{
  "vocab_size": 2048,
  "init": "normal",
  "init_std_up": 0.015,
  "init_std_down": 0.0
}
Each number is 128 + 24 x the weight over its row's rms, rounded and kept within 0 to 255. Layers, rows and columns count from 0. The size above them is the row's rms in percent of the matrix's.

# layer 4 MLP gate, 256x192, rms 0.237, rows 196-241, columns 0-47
size [ 99  95  98  99  97  95 117  92 103  92 108 101  99  99 106 107 107 110  98  97 115  96  95  95 106 103  85 114  98  90  97  92 108  92  96 104 103  99 113 108 105  92 101  90  88  92]
[[153  91 151 100 140 130 145 140 130 120 117 136 113 130 148 109 133 146  89 138 120 117 171 155 135 111 101 113 110 124  82  99 145 144 127 100 152 138 128  78 129 137 132  93 143 145 116 138]
 [129 130 112 144 136 132 129 182  85 103 116 179 112 145 113 123 119 107 158  89 145 101 156 165 131 133 136 163 106  90 156 107 159 117  70 119 122 120 139 196 110 137 115 114 156 151 107 104]
 [128 159  70 130 110  96 113 156  79 115 142 136 118 147 151 119 150 142 138 136 108  86 134 129 140 104 165 152 168 157 139 135 176 133  99 110 151 139 109 154 164 111 151 148 144 105  90 121]
 [102 128 156 124 129 144 121 155 140 122 125 145 156  88  92 114 119  91 121 109 137 127 142  70 174 144 143 132 116 130 159 198 118  66 131 146 139 131 170 143 106 138 129 139 134 111 154 158]
 [ 94 147 116 127 106  95 121 143 111 160 116 107 142 105  92 117 122 174 152 160 109  85 115 117 151 145 120 132 117 116 162 104 144 111 182 128 128 131  93 142 118  83 135 141 130 142  66 113]
 [143 113  83 172 142 164 100  80 154  97 141  74 118 136 117 154 135 156 167 109 133 103 136 161 175 156 109 116  97 109 116 120 132 141  99 118 132 117 118 182 134 140 116 129 169 133 125 166]
 [ 72 149 118 118  94  93 148 114 118 118 196 104 145 111 126 141 109 165 142  99  91 115 105 144 133 124 125 154 112 142 153 169 150 143 124 135 160 117 141 105 121 157 127 141 153 178 151 132]
 [108 143 126  99 108 166 143 109 128 121 145  97 151  79  99 134 138 116  90 115 136 129  81 112  85 105 168 105 137 131 170 134 111 148 109 122 148 124 126 118 156 105 188 136 124 120 144 184]
 [138 112 126 101 157 148 137  82 115 151 126 114 142 171 107 131 118 111 148 119 156 135 101 120 146 133 135 156 158 134 164 140 126 147  99 140 164 102 102 141  92 150 111 128  94 133 146 154]
 [134 100 157 128 114 128 130 104  97  93 149 153 104 122 124 133 159 107 175  83 147 122 107 132 162 145 122 140 161 141 178 136 141 142 135 141 123 128 123  98 127 134 150  88  95 133 105 165]
 [146 135 168 109 134 108 107 116 163  98 154 111 112  92 125 163 136 135 132 174 124 143 140 152 100  92 179 110 131 148 128 140  99 146  78 101 133 159 132 138 111 161 130 141 122 128 138 149]
 [115 139  94 157 129  89 123 119  85 165 150  96 138 124 154 161 108 137 161 158 119 132  97 103 151 132 120 107 144 143  92 157 137 130 141 112 125 136 156 107 133 170 155  80 146 134 107 117]
 [133 133 131 154 108 119 109 114 121 168 141 154 118 115 133 115 110 104 106 140 127 115 153 115 103 136  64 124 137 136 150 142 180  92 142  97 158 106 106 109  92 125 159 144 120 172  87  86]
 [125  66 126 138 111 102  77 122 112 127 160 116 112 100 104 190 157 126 138  94 115 145 142 106 153 126  95 152 127 136 120 150 110 109 104 150 123 120 107 118 127 139 127 146 142 135 142 135]
 [101 110  81 106 140 139 145 118  78 106 144 115 100 125 171 112 120 185  80 140 123  92  94 119 138  84 150 156 171 137 157  92 176 119 157 135 108 159 136 120 175 165  77  86 128 149 106 141]
 [120 114 114 136  90 135 106 138 172 147 100  88 124 113 135 126 131 168 103 118  85 157 115 146 154 132 148 139 152 155 105 117 121 142 132 152 146 106 125 105 137 111 112 131 130 141  76 103]
 [127 137 120 124 149 141 135 135 153 139 129  90 123 129 130 119 134 143 138 107 142 162 157 136 189 146 111 135 153 121 153 150 130 137 111  93  95 175 134 129 136 136 121 145 121  96 121 110]
 [104 134  91 117 110 119 140 139  82  71 159 117  83  91 132 126 138 123 107 183 123 133 108 155 130 143 186 121 139  81 136 119 158 101 133 169 128 112 152 166 159  98 124 135 172 138  88 107]
 [ 97 149 109 108 110 174  85 134 137 134 121  98 143 134  87 137  70 113 130 146 153 124 119 127 101 130 106 127 151 112 103 153 115 131 167 151 101  93 129  96 155 118 183 156 109 105 109 102]
 [173 109 136 169 185 159 194 137 122 164 138  90 148 116 135 128  93 152  95  86 186 124 128 112 102 101 120 159 118 148 109  76 129 166 132  89 142 155 133  76 117 133  86 128  85 100 161 156]
 [117 147 133 162 115  83 135  99 116 129 125 140 167 116 162 149 135 127 149 137  98  95 123 142 172 115  93 120 126 163 138 116 136  98 163 110 105 135 158 144  98 182 149 108 157 100 118  87]
 [160 122 117 133 136 162  93 132 113 115 155 105 118 125 114 101 143 123 111 115 139 147 128 103 108 149 117 119 150 132 104 136 130 147 142 140 152 115 143 162 140 167 130 164 135  96 144 155]
 [162 112 151 109 163 110 129 130 103  95 105 129 151  90  99 167  96 117 163 130  89 140 115 129 127 160 137 163 160 108 117 106 129 110 112  99 122  96 127 128 129 116 123 134 143 179  92 160]
 [151  95 110 122 179  87 157 102 128 137 134 136 139 121 163 140 117 145 125 161 153  95 123 135  95 109 121 141 152 154 161 139 148 107 130 145 177 116 129  89 157 121 119 141 172 143 130 117]
 [ 87 122 130 119 142 140 176 107 129 162 150 148 157 140 144 124 139 150 132 133 113 115 152 154 144 142 126 154 150 143 149 130 117 109 164 156 122 110 164 120  91 140 115  91 128 179 116 148]
 [174 164 177 112  89 110 128  97 140 174 143 138 114 116 102 100 105 172 136 146 122 143  85 119 158 118 101 171 140 117 157  93 131 138  88 178 142 161 116 159 125 118 168 139 151 153  98 154]
 [111  57  81 130 107 118 202  71 153 134 160  94 110 121 131  83 127 119 112 171 149 133 142 104 149 102 126 134 139 100 180 104 115 159 153  91  88 141 108 126 124  99 152 107 140 175 105 129]
 [185 109 151 137 121  97 109  80 143 127 156  81  76 145  96 149 128 147 113  98 112 115 115 121 146 133 150 137 113 143 130 133 141 136 153 161 101 110 110 136 147 116 122 100 167 122 138 108]
 [166 100  99 115 136 108  87 188 146 165 166 123 129 150  89 155 108 160 135 197 120 125 121  95 119  90 147 111 145 145 150 109 107 148 138 125 160  99 122 114 137 137 121 118 114 147 117 125]
 [119  81 133 131  80  73  95 162 146 112 108 136 102 128  95 168 140 121 130 148 125 122 135 111 102  98 118 145 142 105 178 138 134 111 141 126 160 152 182 141 114 114 112 107 138 126 120 109]
 [ 98  78 125 136 108 144 154 148 122 144 161 144 129 129 119 141 167 127  85  84 118 158 101 115  82 134 158 113  99 112  98 136 120 160 134 128 110 127 156 149 123 127 136  90 124  82 119 157]
 [150 128 112 121 117 157 152 159  66 138 103  74 151 102 110 121 171 114 148 163 125 138 155 109 124 121 151 132 112 138 136 145 104 111 120 137 125 150 141 140 129 147 130 118 111 135 123 146]
 [110  90  91 134 139 123 160  81 152  96 149 123 142 129 126 166 117 129 129 134  89 116 183 154 137 125  79 150 127 101 127 135 147 134 114 145 144 145 165  96 103 105  79 154 107 170 137 136]
 [133 132 125 128 158 123 111 143 114 116 141  97 105 127  99 138 190 111  92  77 120  93 120 100 101 145 103 152 108 139 111 119 113 112 131 125 126 122 192 113 137 108 156 152 111 146 191 104]
 [121  95 122 118 114 100 159 146 128 149 121 127  92 130 121 111 140 156 154 101  75 148  80 133 140 159 172 162 104 139 108 129 133 158 145 134 133 108 127 168 111 122 124 122 127 127 112 143]
 [103 154  96 142 167 140 138 111 135 110 164 174 143 183 142 134 132 103 181 114 114  85 109 108 121 130  92 140 146 114 129  90 129 104 146 107 130 158 164 104 143  84 148 135 124 128 136  56]
 [125 136 167  98 126 121 100 140  93 119 126 156 130 114  95 109 124 143 127 121 162 124 150 119 149 107 107  95  90 159 120 124 148 151  95 122 144 137 114 117 126 179 135 144 162 150  85 131]
 [126 127 197 126 133 126 149 153 172 137 157 171 136 102 123 172 138 107 122 136 122 127 172  83 120 113  96  73 146  92 159 132 152 163 112 108 129 111  94 121 123 152 119 141 135 128 113  81]
 [116 106 134 172 129 145 109  88 143 123 135 137 104 135 132  98 149 137 112 110 134  98  75 114 150 134 124  84 146 102 148 145 148 136 140  91 156 151 154 120 136  89 186 100 147 131 156 109]
 [131 122 188 134 165 150 128 138  87 151 113 116 127 167 106 140  91 184 113 130 122 104 129 116 144 140 127 124 110 126 106  91  94 149 125 133 121 154 138 130 152 108 114  90 121 113 163 108]
 [124 138 151 172 120 129 122 121 151 178 169 125 128 129  93 127 123 101 115 139 103  85 134 134  98  70 117 123 110 100  94 109 133 144 164  80 130 112 131  91 131 131 145  91  98 145 118 158]
 [119 115  86 122 128 141 133 135 142 145 114 140 128 107 106 103 185 137 142 122 117 114 149 122 137 118 150 131 115 119 121 101 144 144 137 128 142 152 115 193  82 140 113 151 155 153 123 137]
 [132 129 141  92 137 133 143 157 160  99 142 104  91 112 111 173 136 140 133 133 106 143 157 115 160 120 163 150 176 128 185 101  96 123 125 119 120 138 127 120 119  87 106 146 160 164 124  90]
 [148 134 149 112 112 159 138 151 127 126 144 152 120 142 110 174 139 175 120 127  86 112 129 118 139 119 115  90 125 138  84 107 118 132 134 134 136 103 140 147 130 113 112 105 112 155 104 123]
 [151 123 146 146 138 144 114 125 147 143 123  98 110 157  78 143 106 118 109 153 141 126 161 134 123  89 129 116 151 153 138 176  99 106 124 129 121 143 151  86 116 107 135 121 157 102  93 188]
 [138 106  96  78 120 114 102 154  94 102 122 172 102 112 165 151 124 139 174  86 147 164 121  86 131 123 155 121 131 100 127 138 143  98 122 113 138 129 151 141 154 123 139 113 126 153 121 122]]
# layer 4 MLP up, 256x192, rms 0.237, rows 196-241, columns 0-47
size [108  96  98  99 105  93 118  88 105  91 104 103 109  99 121 108 103 107  99 102 111  98  98  93  95 101  83 106  97  97 104  90 102  95  93 109  97 102 110 103 102  82  99  87  90  95]
[[102 161 131 156  98 138 127 120 158 121 147 112 149 148 146 160 127 121 131 101 107 119  89 103 137 148 159 129 109 128 167 132 133 110 108 141 158 134 116 159 110 150 139 138 116 117 140 110]
 [163  90 126 143 150 151 121 148 100 140 106 151 146 122  93 120 148 121 148 100 146 138 153 133 148 126 121 110 121 138 168  93 137 123 139 146 145 113 103 141  72 102 119 125 123 115 118 147]
 [100 131 149 113 156 133 131 168 126 143 140 156 129 110 180 165 130 155 116 128 117 133 150 147 121 130 160 133 119 100 121 124 126 106 109 126 140  94 128 121 112 110 132 133 156 166 127 105]
 [120 147 141  80 144 138 116 111 133 150 145 140 118 130  94 130  50  99  90 152 155  94 151  96 124 148 132 123 112  99 133  64 116 116 163 135 112  98 156 131 143 116 148 136 128 125 136 101]
 [138 112 105  94 120 120 125 124 122 160 126  95  93 129 122 132 119 129 146 133 133 114 126 109 107 167 109 128 133 112 148 111 103 164 173 120 111 129 128 116 107  77 136 143 129 106  94 133]
 [106  85 127  97 119 125 136 152 111 142 122 154 141  99 120 147 136  68 117 145 108 179  98 118 101 141 114 154 152 128 143 127 138 125 109 179 146 112 131 101 108 162 113 148  68 115 157 125]
 [106 140 119 116  89 110 164 139 135 195  90  88 157 131 127 143 112 146 128 164  91 191 136 107  78  60 141 114  95  86 108 132 139 134 100 113 109 112 103 156 116 102 116 111 116 140 103 133]
 [ 93 133 115 104 114 161 116 135 128  98 123  92 146  88  98 130 146 133 105 100  98 120  87 115  97 101 132  94 134 135 157 169 119 130 131 114 137 123 136 102 175 107 170 145 103 152 170 155]
 [136 102  92 145 124 165  84 136 135  67 142 123 123 118  91 132 120 125  96 126 117 113 137 131 104 149 110 120 115 130 109 148 101  79 150 153 106 159 149 106 158 122 128 133 128 109 141 137]
 [161 159  89 133 152 141 126 150 142 159 160 149 197 159 156  89 131 102 149 131 127 118  93  87 120 120 105 100 108 149 123 118 123 115 144 160 127 126  97 131 112 157 101 147 136 113 110 116]
 [139 129 135 131 112 149 138 159  97 170 131 152 145 139 108 127 101  94 115 107 130 105 132 121 135 103 108 141 134 102 110 140 158 135 148 111 123 133 138 107 143 132  69 167 121 134 116  90]
 [134 131 101 154  96  96 119  63 100 160 138 128 166 128 169 106  98 134 115 114 163 165 131 143 146 175 128  93 110 127 159 166 114 154 142 129 148 144 121  65 131 147 163 126 108 135  89 169]
 [115 108 143 111 122  79 123 114 127 152 129 111 107 107 135 148 139 170  99 145 110 127 125  99 129 137 121 113 146 136 153 123 163 135 146  86 134 123  83  97 141 144 128 109 162 118  82 122]
 [164 136 104 135 152 137 116 122 176 114 117 141 113 179 133 112  93 122 163 129 149 108 116 132 112 106 116 118 122 153 113  80 103 120 137 105 103 149 131 152 107 153 168 107 150 110 123 140]
 [156 122 200 169 142 112 124 127 188 173 122 125 158 134  88 140 139  98 158 110 145 169 138 115 114 158 108 119  63 133 109 151  91 142  82 131 140  94  96 153  97 101 184 184 134 102 131 126]
 [114 117 103 132  97 129 118 111 157 135 120  85 146 111  95 122 132 132  86 121 135 128 150 132 132 129 107 120 115 183 133 114  95 128 129 175 162 125 109 135 149 126 118 141 162 127 128 167]
 [138 124 120 127 103 116 141 157 132 125 136 196 126 132 100 115 132 105 128 160 130 103 107 102 101 116 142  95 120 115  69 117 102 141 125 168 165  98 106 159 141 131 139 101 108 149 132 177]
 [139 122 154 168 126 100 131 109 164 165  79 116 157 176 153 144 105 128  93  90 145 138 124 110 122  99  96 117 139 144 136 131 112 152 138 117 100 127 120  89 101 151 116 117  76 117 167 141]
 [ 80 170  88 119 126 150 109 155 130 141 131  65 132 149  88 146  82 144 127 174 132 134 138 148  82 146 112 110 119 140 110 125 115 146 174 165 108 104 112  94 165 130 161 163 109 125 129 120]
 [153 126 110 165 160 153 177 173 146 152 191 106 137 164 131 102  94 149  98 102 196 104 112 104 129 126 126 148 141 144  91  97 120 153 109  99 169 135 108  98  92 123 121 127 112  87 150 120]
 [115 162 104 135 157 116 175  98 124 158 136  85 111  84 179 115 110 120 154 151 125 144 173 132 139  96  82 155 123 103 131 112 118 134  83 111 115 139 129 125 102 150 134 137 135 138 100 137]
 [ 92  90 126  78 113  93 160 117 124 147 113 145 170 134 153 169 139 136 123 137 144 155 120 124 130 123 106 146  99 169 143 159 152 120 143 148 145 129 126 133 166 100 116 154 161  93 107 115]
 [133  92 153 102 119 170 126 167 122  79 114 125 111 121  86 136  91 117 122 165 132 136 124 108 152 147 124 141 112 138 102 137 108 135 148 146  75 133 115 129 145 167 132 162 142 173 110 126]
 [120 146 168 148 125 135 126 170 124 127 128 178 144 125 115 127  63  84 134 136 139 103 106 115 153 138 130 103 121  83  99 111  96 149 135 128  97 141 143 133 108 118 110 106 117 153 132 159]
 [156 164 135  83 112 122 131 128 117  98 158 133 135 105 147 158 134 102 206 182  95 125  65 145 138 120 162 125 189 121 153  80 158 101 125 134 113 137 140 117 133 141 122 121 187 158  43  87]
 [170 133 137  99 150 125 181 130 113  95 114 120 113 115 143 137 157 114 118 136 131 108 130 172 114 122 145 113 123 127 119 113 120  69 109 171 113 143 136 136 107 152 132 143 130 154  84 145]
 [112  92 107 143 118 102 192  84 151 142 123 106 123 129 110  93 135 114 118 133 149 117 119 129  97 123 128 134 133  77 147 130  75 136 182 111 139 172 140  73 122 114 104 111 103  85 126 136]
 [114 105 135 135 167 157 163 148 111 121 124 178 167 113 163 123 124  85 168 148 119 126 139 130 111 107 119 120 131 113 129  86 133 128 107 117 161 114 160 136 102 136 140 146 103 121 139 136]
 [153 118 140 115 127 139  91 154 150 127 138 112 164 156  99 114 156 168 118 114 144 129 134 107 139  89 129  77 120 187 129  86 125 165 119  81 144 120 136 163 162 155  98 104 147 138 153 165]
 [175 120 169 128 113 131 100 160 108 106 140 116 106 118 143 136 185 209 145 129 124 121 139 151 131 150 130 113  98 146 148 111 137 107 132 148 133 164 147 106  81 138 114 133 172 136  92 154]
 [136 134 146  97 126 135 138 103 175  69 104  98 150 100 109 137 121 103 112 135 147 103 135 160 159 139  73 137 149 147 152 148 144  85 148 163 152 118 135 109 114 102 134 140 150 151 136 112]
 [102  85 109 122 107 162 167 153 122 109 114  94  97 117  98 123 160 110 105 151 109 173 157 127  93 122 159 134 125 132 119 108 125 122 136 109 149 164 143 145 133 130 138 129 138 108 168 133]
 [109 157 154 145  94 117  87 146 104 140 111 127 124 101  90 120 174 129 147 121 144 127  70 100 135 173 186 115 156 152 133  86 137 126 146 121  94 105 132 163 110 174 133  86 142 112 112 142]
 [ 98 113 151  94 143 172 135 125 147 115 108 148 139 141 105 146 137 161 154 124 121 128 128 136 145 162 149 123  65 133 126 151 124 143 157 150 128 148 141 152 173 128 170 137 138  79 147 122]
 [136 118  98 101 126 160 122 149 168 141 134 108 142 148 134 150  93 104 129 124 121 131 147 139 122 113 125 113 116 135  99 124 135 112 164  65 113 127 178 138 127 133 105 129 109 119 133 101]
 [130 151 161 149 130 115 146 110 130 179 140 107 124  98 112 145 152 121  97 122 125 162 103 143 120 122 147 110  90 121 126 141 137 148 111 125 104 108  87  73 119 200 121 146 152 135 150 161]
 [170 151 165 110 129 176 104 162 116 136 109 162 105 103  94 128  73 115 105 142 115 134 125 113 104 114 146  93 137 138 132 138 126 156 106 185 168 119 136 123 117 106 126 154 128 133  95 107]
 [107 117  90 108 141 124 117  96 122 106 143 109 123 119  83 113 121 168 134 112 147 130  90 190 124 155 137 136 127  92  67 162 118 122 166 188 101 148 142 120 148 136 131  98 147 133 104 135]
 [130 161  91 114 137 109 140 177 119 128 131 100 157 141 146 127 125 144 108 102 148 139 161 103 141 147 133 125 116 140 121 153 113 104 143 163 146  95 118 149  92 118  90 119 119 134 123 134]
 [151 124 145 122 151 153 123 145 114 159 108 114 162 145 127 107  88 151 107 137 121 118 118 133 140 133 150 117  82 118  98 152 113 113 105 112 109 159 135 134 175 113 127  89 120 114 160 137]
 [ 87 168 174 163 105  99  85 148 149 157 161 120 118 168 102 151  94  67 142 129 102 121 123 146  96 108 164 136 155 125 132 126  96 106 150 124 159 156 158 110 149 141 118 133 105 172 105 148]
 [ 92 117  78 134  92  97 165  93 139 172 129 137 109 122 103 114 183 161 145 138 129 133 122 125 146  99 119 112 113 112 134 115 166 134 105 142 137 164 111 196 110 116 133 144 140 124 133 136]
 [ 94 110 113  98 142 100 149 136 142 104 162 104 112 115 106 122 131 141 111 134  88 106 157 143 136 127 144 176 144 137 156 133 123 126 165 117 124 149 133 118 141  73 113 176 163 152 133 120]
 [107  80 117 128 146 137 137  94 146 147  97  91 165  95 156  62 117 101 112 127 145 140 108 132 108 141 110 171 145 120 192 165  96  89 140 161 109 141 128 139 127 133 165 136 154 112 160 146]
 [156 166 149 151 173 157 118 128 132 161 146 136 157 190  84 117 114 149 128 119 165  90 144 118 172 100 154 141 145 156 144 129  94 138 123 105 125 122 152 125 155 149 122 119 115 134 167 105]
 [144 106 116 127 117 163 132 143 117 153 175 138 138  97 172 149 157 127 141 183 131 135 123 130 117 127  95 116 117 111 125 132 123  94 101 103 106 138 142 142 115 145 164 107 116  96 132 169]]
# layer 4 MLP down (transposed), 256x192, rms 0.221, rows 196-241, columns 0-47
size [104  94  97  96 101  94 109  94 101  97 101 103 103 104  97 106 103 102  96 104 102 104 105  98 102 100  86 100  97  97 102  90  98  96  99 104  99 100 105  96 109  91  99  99  90  98]
[[156 102 125 116 131 141 152 109 138 145 138  93 141 128 162 134 126 152 125  95 128 172 121 140 151 112 121 115 136 148 147 138 155 107 124 126 139 158 138 133 186 154 166 143 132 146 124 126]
 [113 135 158 160  91 124 134 132 138 116 149 128  94 161 154 121 147 127 151 145 145  98 134 149 163 131 166 123  83 104 126 120 145 116 113 174 159 132 138 127 159 167 138  88 158 124 119 118]
 [103 147  92 101 168  79 157 131  98 138  60 147 117 115 103 128 126 100 128 138 140 142 103 110 143  84 118 116  89 106 174  74 136  92 140 158 135 107 104 159 141 116 105  91 130 115 155 179]
 [156  82  99 110 124 100  97 113 130 115 133 106 109 100 121 181 102 116 129 131 152 109 100 141 132 151 102  94 135 112 135 115 149 113 135 138 138 139 115 130 174 151 125 169 124 128 149  68]
 [136 153 141 147 150 126  87 140 128 118 150 133 165 153 140 122 117  90 102 136 123 143 133 130 142 124 151 130  90 135 125 120 140 137  93 102 111 124 116 192 129 153 117 133 108 160 173 129]
 [114  93 129 145 125 145  98  78 115 156 119 124 167 139  99  82 106 158 112 143 131 144 131 159 124 105 110 160 148 138 156  80 154 177 118 127 130 109 103 108 107 145  79 122 134 101 131 132]
 [172 129 136 112 128 101  89 124 170 153 118 135 111 138 140 140 193 128 150 142 115 125 145 130 120 127 139 113 175 161 125  77 130 120 128 151 119 111 100 155 116  88 106 127 128 118 118 127]
 [113 111 141 156 121 174 170 115 131 164 158 126 127  89 118 115 166 150 127 134 110 118 116 181 155 121  83 128 115 173 137  96 167 142 141 134  97 144 131 136 123 133 115 137 108 106 144 124]
 [132 131 132 125 156 107 141 152 141 145 120 144 127 109  82 117 149 128 119 113 132 124 128 111  67 112 142 147 177 109 103 139 112 150 137 124  95 107 125  76 123 178 142 154 131 165 152 138]
 [133 118 129  89 162 123 172  80  78 141  91 117 110 130 121 120  95 123 130 124 125 148 120 158 107 100 118 107 166 109 133 155 117 133 141 114 114  58 156  93 112 119 108  97  93 121 115 164]
 [173 158 133 143 110 155 109 108 106 164 130 153 159 144 133 172 122 117 121 168 122 139 109 150 135 110  84 121  98 147 103 134 111 140 128 148 194 144 142 111 126 133 110 128  85 110 109 131]
 [156 104 139 140 163 134 109 158 120 117 128 116 139 123 102 128 114 154 130 158 124 152 132 126  87  85  77 103 184 101 138 135 131 131 142 135 104 107 101 119 148 180 139 137 168 158 125 130]
 [104 165 163 121 143 144 103 141  99 151 124  99 142 138 125 113 159 169 146 161 123 123 140 131 128 134 146 131 103 138 154 154 132 125 105 110 163 120 155 135 177 138 164  66 105 143 151 170]
 [119 124 125 129 123 111 135 173 149 143  92 103  89 107 177 101 137  78 105 143  94 141 134 134 149 156 109 157 162 124 123 131 166  84 157 174 127 144  94 102 139 106 118 168 125 146 130 100]
 [123 145 137 126 115  91 145 127 147 157 128 180 113 130 128 113 127 121 131 127 106 147 133  92 119 133 124  99 121 140 142 161 128 166 124 130 168 121 165 122 107 131 171 177 119 140 132 111]
 [129  99  67 127  79 110 108 129 123 111 107 127 150 140  96 189 135 152 147 125 123 150 150 152 107 109 137 143 111 117 120  97 122 135 122 132  96 165 135 127 156 119  99 145 123 121 103  68]
 [115 139 166 124 137 126 139 160  83 146 123 103 144  80 114 129 153  91 111 143 139 113 145 149 132 151 131 110 150 102 172 146 128 151 115  84 100 131  99 122 103 120 103 156 200 117 119 119]
 [115 136 140 163 145 133 136 156 164 154 137 165 100  99 128 129 115 142  81 140 117 176 113 104 130  92 144 174 135  94 139 157 143 148 132 145 147 149 141 150  86 150 152 155 105 126 126 121]
 [ 80 137 171 119 114  86 178 146 102 108 130 113 139 152 163 109 191 142 127 129 140 122  83 147 145  85 120 151 119 161 114 126 115 130 139 130 140 120 150 131 136 131 151 156 133 126 116 158]
 [153 117  85 111 164 113 137 137 140 146 150 115 143 125 166 131 152 118 154  74 126 113 163 131 109 116 116 105 146  82 109  62 111 131 107 111 168 151 109 141 136 126 125 108 122  62 123 170]
 [114 101 166 122 161 103 135 160 130 138  74 131 117 153 115 124 162 123  83 120 126 155 116 157 134 147 133 132 127  88 112 126 106 129 151 140 114 127  89 135 121 101 122 162 147 133 106 136]
 [ 85 154 117 145 133 103 154 118 134  94 145 112 104 149 136 126 134 139 122 123 174 105 131 160 150 142 158 129  86 139 136 117  72 123 146 122 102 151 128 149  99 169 147 142 111 154 156 146]
 [140 117 136 154 105 115 125  96 135 138 135 127 152 139 142 128 108 154 118 130 152 126 132 122 144 114 112 109 132 162 120 106 145 121 183 142 130 131 150 143 139  99 165 116  83 122 141 104]
 [112 168 110 139 135 134 100 154 100 136  94 116 159 133 151 109 121 108  98 112 106 110  71 115 126 151 103  60  91 140 102 156  99 133 106  85  85 146 170 136 154 153  95 113 105 117 124 143]
 [123 149 162 126 130 109  85 153 138 113  73 125 135 107 162 135 135 181 104 145 178  91 118  88 136 112 110 137  91 134  83 129 141 142  78 144 102 151 107 152 127 107 137 159  88 119 188 115]
 [108 140 102 160 120 114 123 135 109 110 133 148 167 122 120 108 172  93  93 119 134 143 135 149 127 104 128 135 123 127 139 126 125 143 115 165 108 158 122  72 142 114  91 120  94 130 140 111]
 [132 130  86 144  97 133 144 137 114 124 143 118 147 140  79 123 128 134 130 109 167 143 157 137 141 124 125 118  62  82 137  91 100 168 158 135 113 113  79 152 131 117 131 167 122 126 150 163]
 [140 106 129 165 142 125  89 102  83  98 144 138 101 130 130 133  80 108 123  89 153 163 135 147 164 129 102  99 134 102 156 157 109  91 161 168 147 111 114 106 109 103 120 126 146 138 118 127]
 [142 140 116 117 142 152 147 122 126 120 155 124 108 117 103 101 142 123 156 168  84 114 138 119 131 111 123 110 101  93 142 148 140 145 131 169 140 138 147 157 116 141 139 144 149 139 118  91]
 [112  95 103  68 133 162 132 111 155 114 116 139 114 145 134 133 112 132 100 127 162 143 138 104 146 104 163 141  78 159 134 118 125 121  95  94  89 113 105 103 106 125 149 126 130 145 118  97]
 [129 104  96 137 161 116 147 136 126 114 169 124 103 135 134 118 117 146 103  98 167 113 132 120 140 127 114 117  99 161  75 154 131 137 106 105 174 128 127 159 150 117 146 139 162 121 121 178]
 [136 142 122 134 158  90 117 145 115 121 151 165 116 123 113  79 131 109 145 141 126 124 136 142 158 144  67 127 122 122 176 150 107 120 129 153 151  99  91 169 126 119 147 127 132 134  87 105]
 [140 114 118 135 159 161 135 114 138 175 130 137  99 189 109 134 142 134 120 137 141 106 158 148  96 125 131 119  98 115 134  84 127 170  98  91 119  96  93 146 141  94 108  62 123  64 144 137]
 [120 172 139 133  96 144 134 128 118 134 116  92 129 125 165 149  93  98  91 110 116 134 144 131 167  92 113 139 120 145 142 141  95 129 153 121 104 113 128 127 170 127 104 182 130 189  98 118]
 [135 154 126  99 134 131 145 145 170 158 140 175  64  98 133 115 142 151 162 166 104 141 130 138  92 141 176 159 146 105 118 137 168 133 143 106 137 121 151 130 129 101 115 148 148 111 149 100]
 [128 123 152 149 101 110  99 147 135  85 121 109 114 112 134  91 132 177 158 137 156 141 159 139 138 126 101  91 146 144 122 121 148  97 127 160 131 128 128 130 147 101 114 116 113 147 121 168]
 [110 107 120 115 121 128  91 142 114 118 122  99 120 148 104 165  85 111 125 154 138 124 120 159 134 139 108 117  87 168 112 148 151 141 145 159 150 142 134 101 121 159 144  98 123 167  82 107]
 [100 134 111 156 130 152 102  80 101 116 142 129 123 138 122  84 121 121 133 130 156 136  92 179 110 139 136 117  94 136 113 147 129 112 166 112 125 107 108 135 171  67 130 126 126  79 138 146]
 [134 103 108  83 104 130 128 140 107 114  96 136  82 142 125 122 117 108  80 121 129 114  88 117 134 167 155 123 121 116 115 100 149 124 165 144 108 104 164  91 105 147  62 151 107  95 153 168]
 [ 89 150 145 154 116 114 132 128 151 159 134 158 135 125 130 127  88 140 119  77 115 126 132 131 150 157 124 145  87  86  79 122  90  87 129 144 164 128 113 116 154 129 148 153 110 159 119 113]
 [166 107 110 109 172 113 132 108 101 108 121 115 115 135  85 106 151 138 129 164 132 150 156 110  97 177  96 134 111 173 142 139 109 158 105 113 134 130 119 133 122 142 100 133 144  77 114 135]
 [126 138 132  95 111 114 124 133 113 120  83 115 150 115 105 125 142 143 102 133 154 120 112 172 138  77 170 134 138 126 109 119  97 126 139 119 167 101  92 125 148 118 124 119 110  91 120 144]
 [132 167 116 132 106 100 149 142 146 132 126 154 141 157 144  91 123 116 107 100 161 128 149 135 114 124  99 120  97 177 121 134 148 128 124 170  86 155  97 128 125 140 127 111 122 123 192 125]
 [ 99 108 112 109 101  98 123 118 130 102 153 154 106 129 124 174 109 120 138 110 141 156  97 125 114 125 140 126 136 139 121 137  75 160 128 126 139 133 102 127 150 109  99 188 115 110 132 112]
 [ 96 138 137  97 104 103 149 126 100 109 108 125 133 123 118 117 130 105 144  65 129 120 133 132 126 135 134 103  91 119 158 121 134 156 143 116 137 143 132 134  81  68 123 128 117 114 159 136]
 [104 136 144 115 122 112 124  71 123 165 106 141 181 141  94 146 101 116 171  95 134 103 112 145 110 102 163 146 180 143 141 133 143 159 137 155 152  87 109 128 121 120 118 117 162 172 146 138]]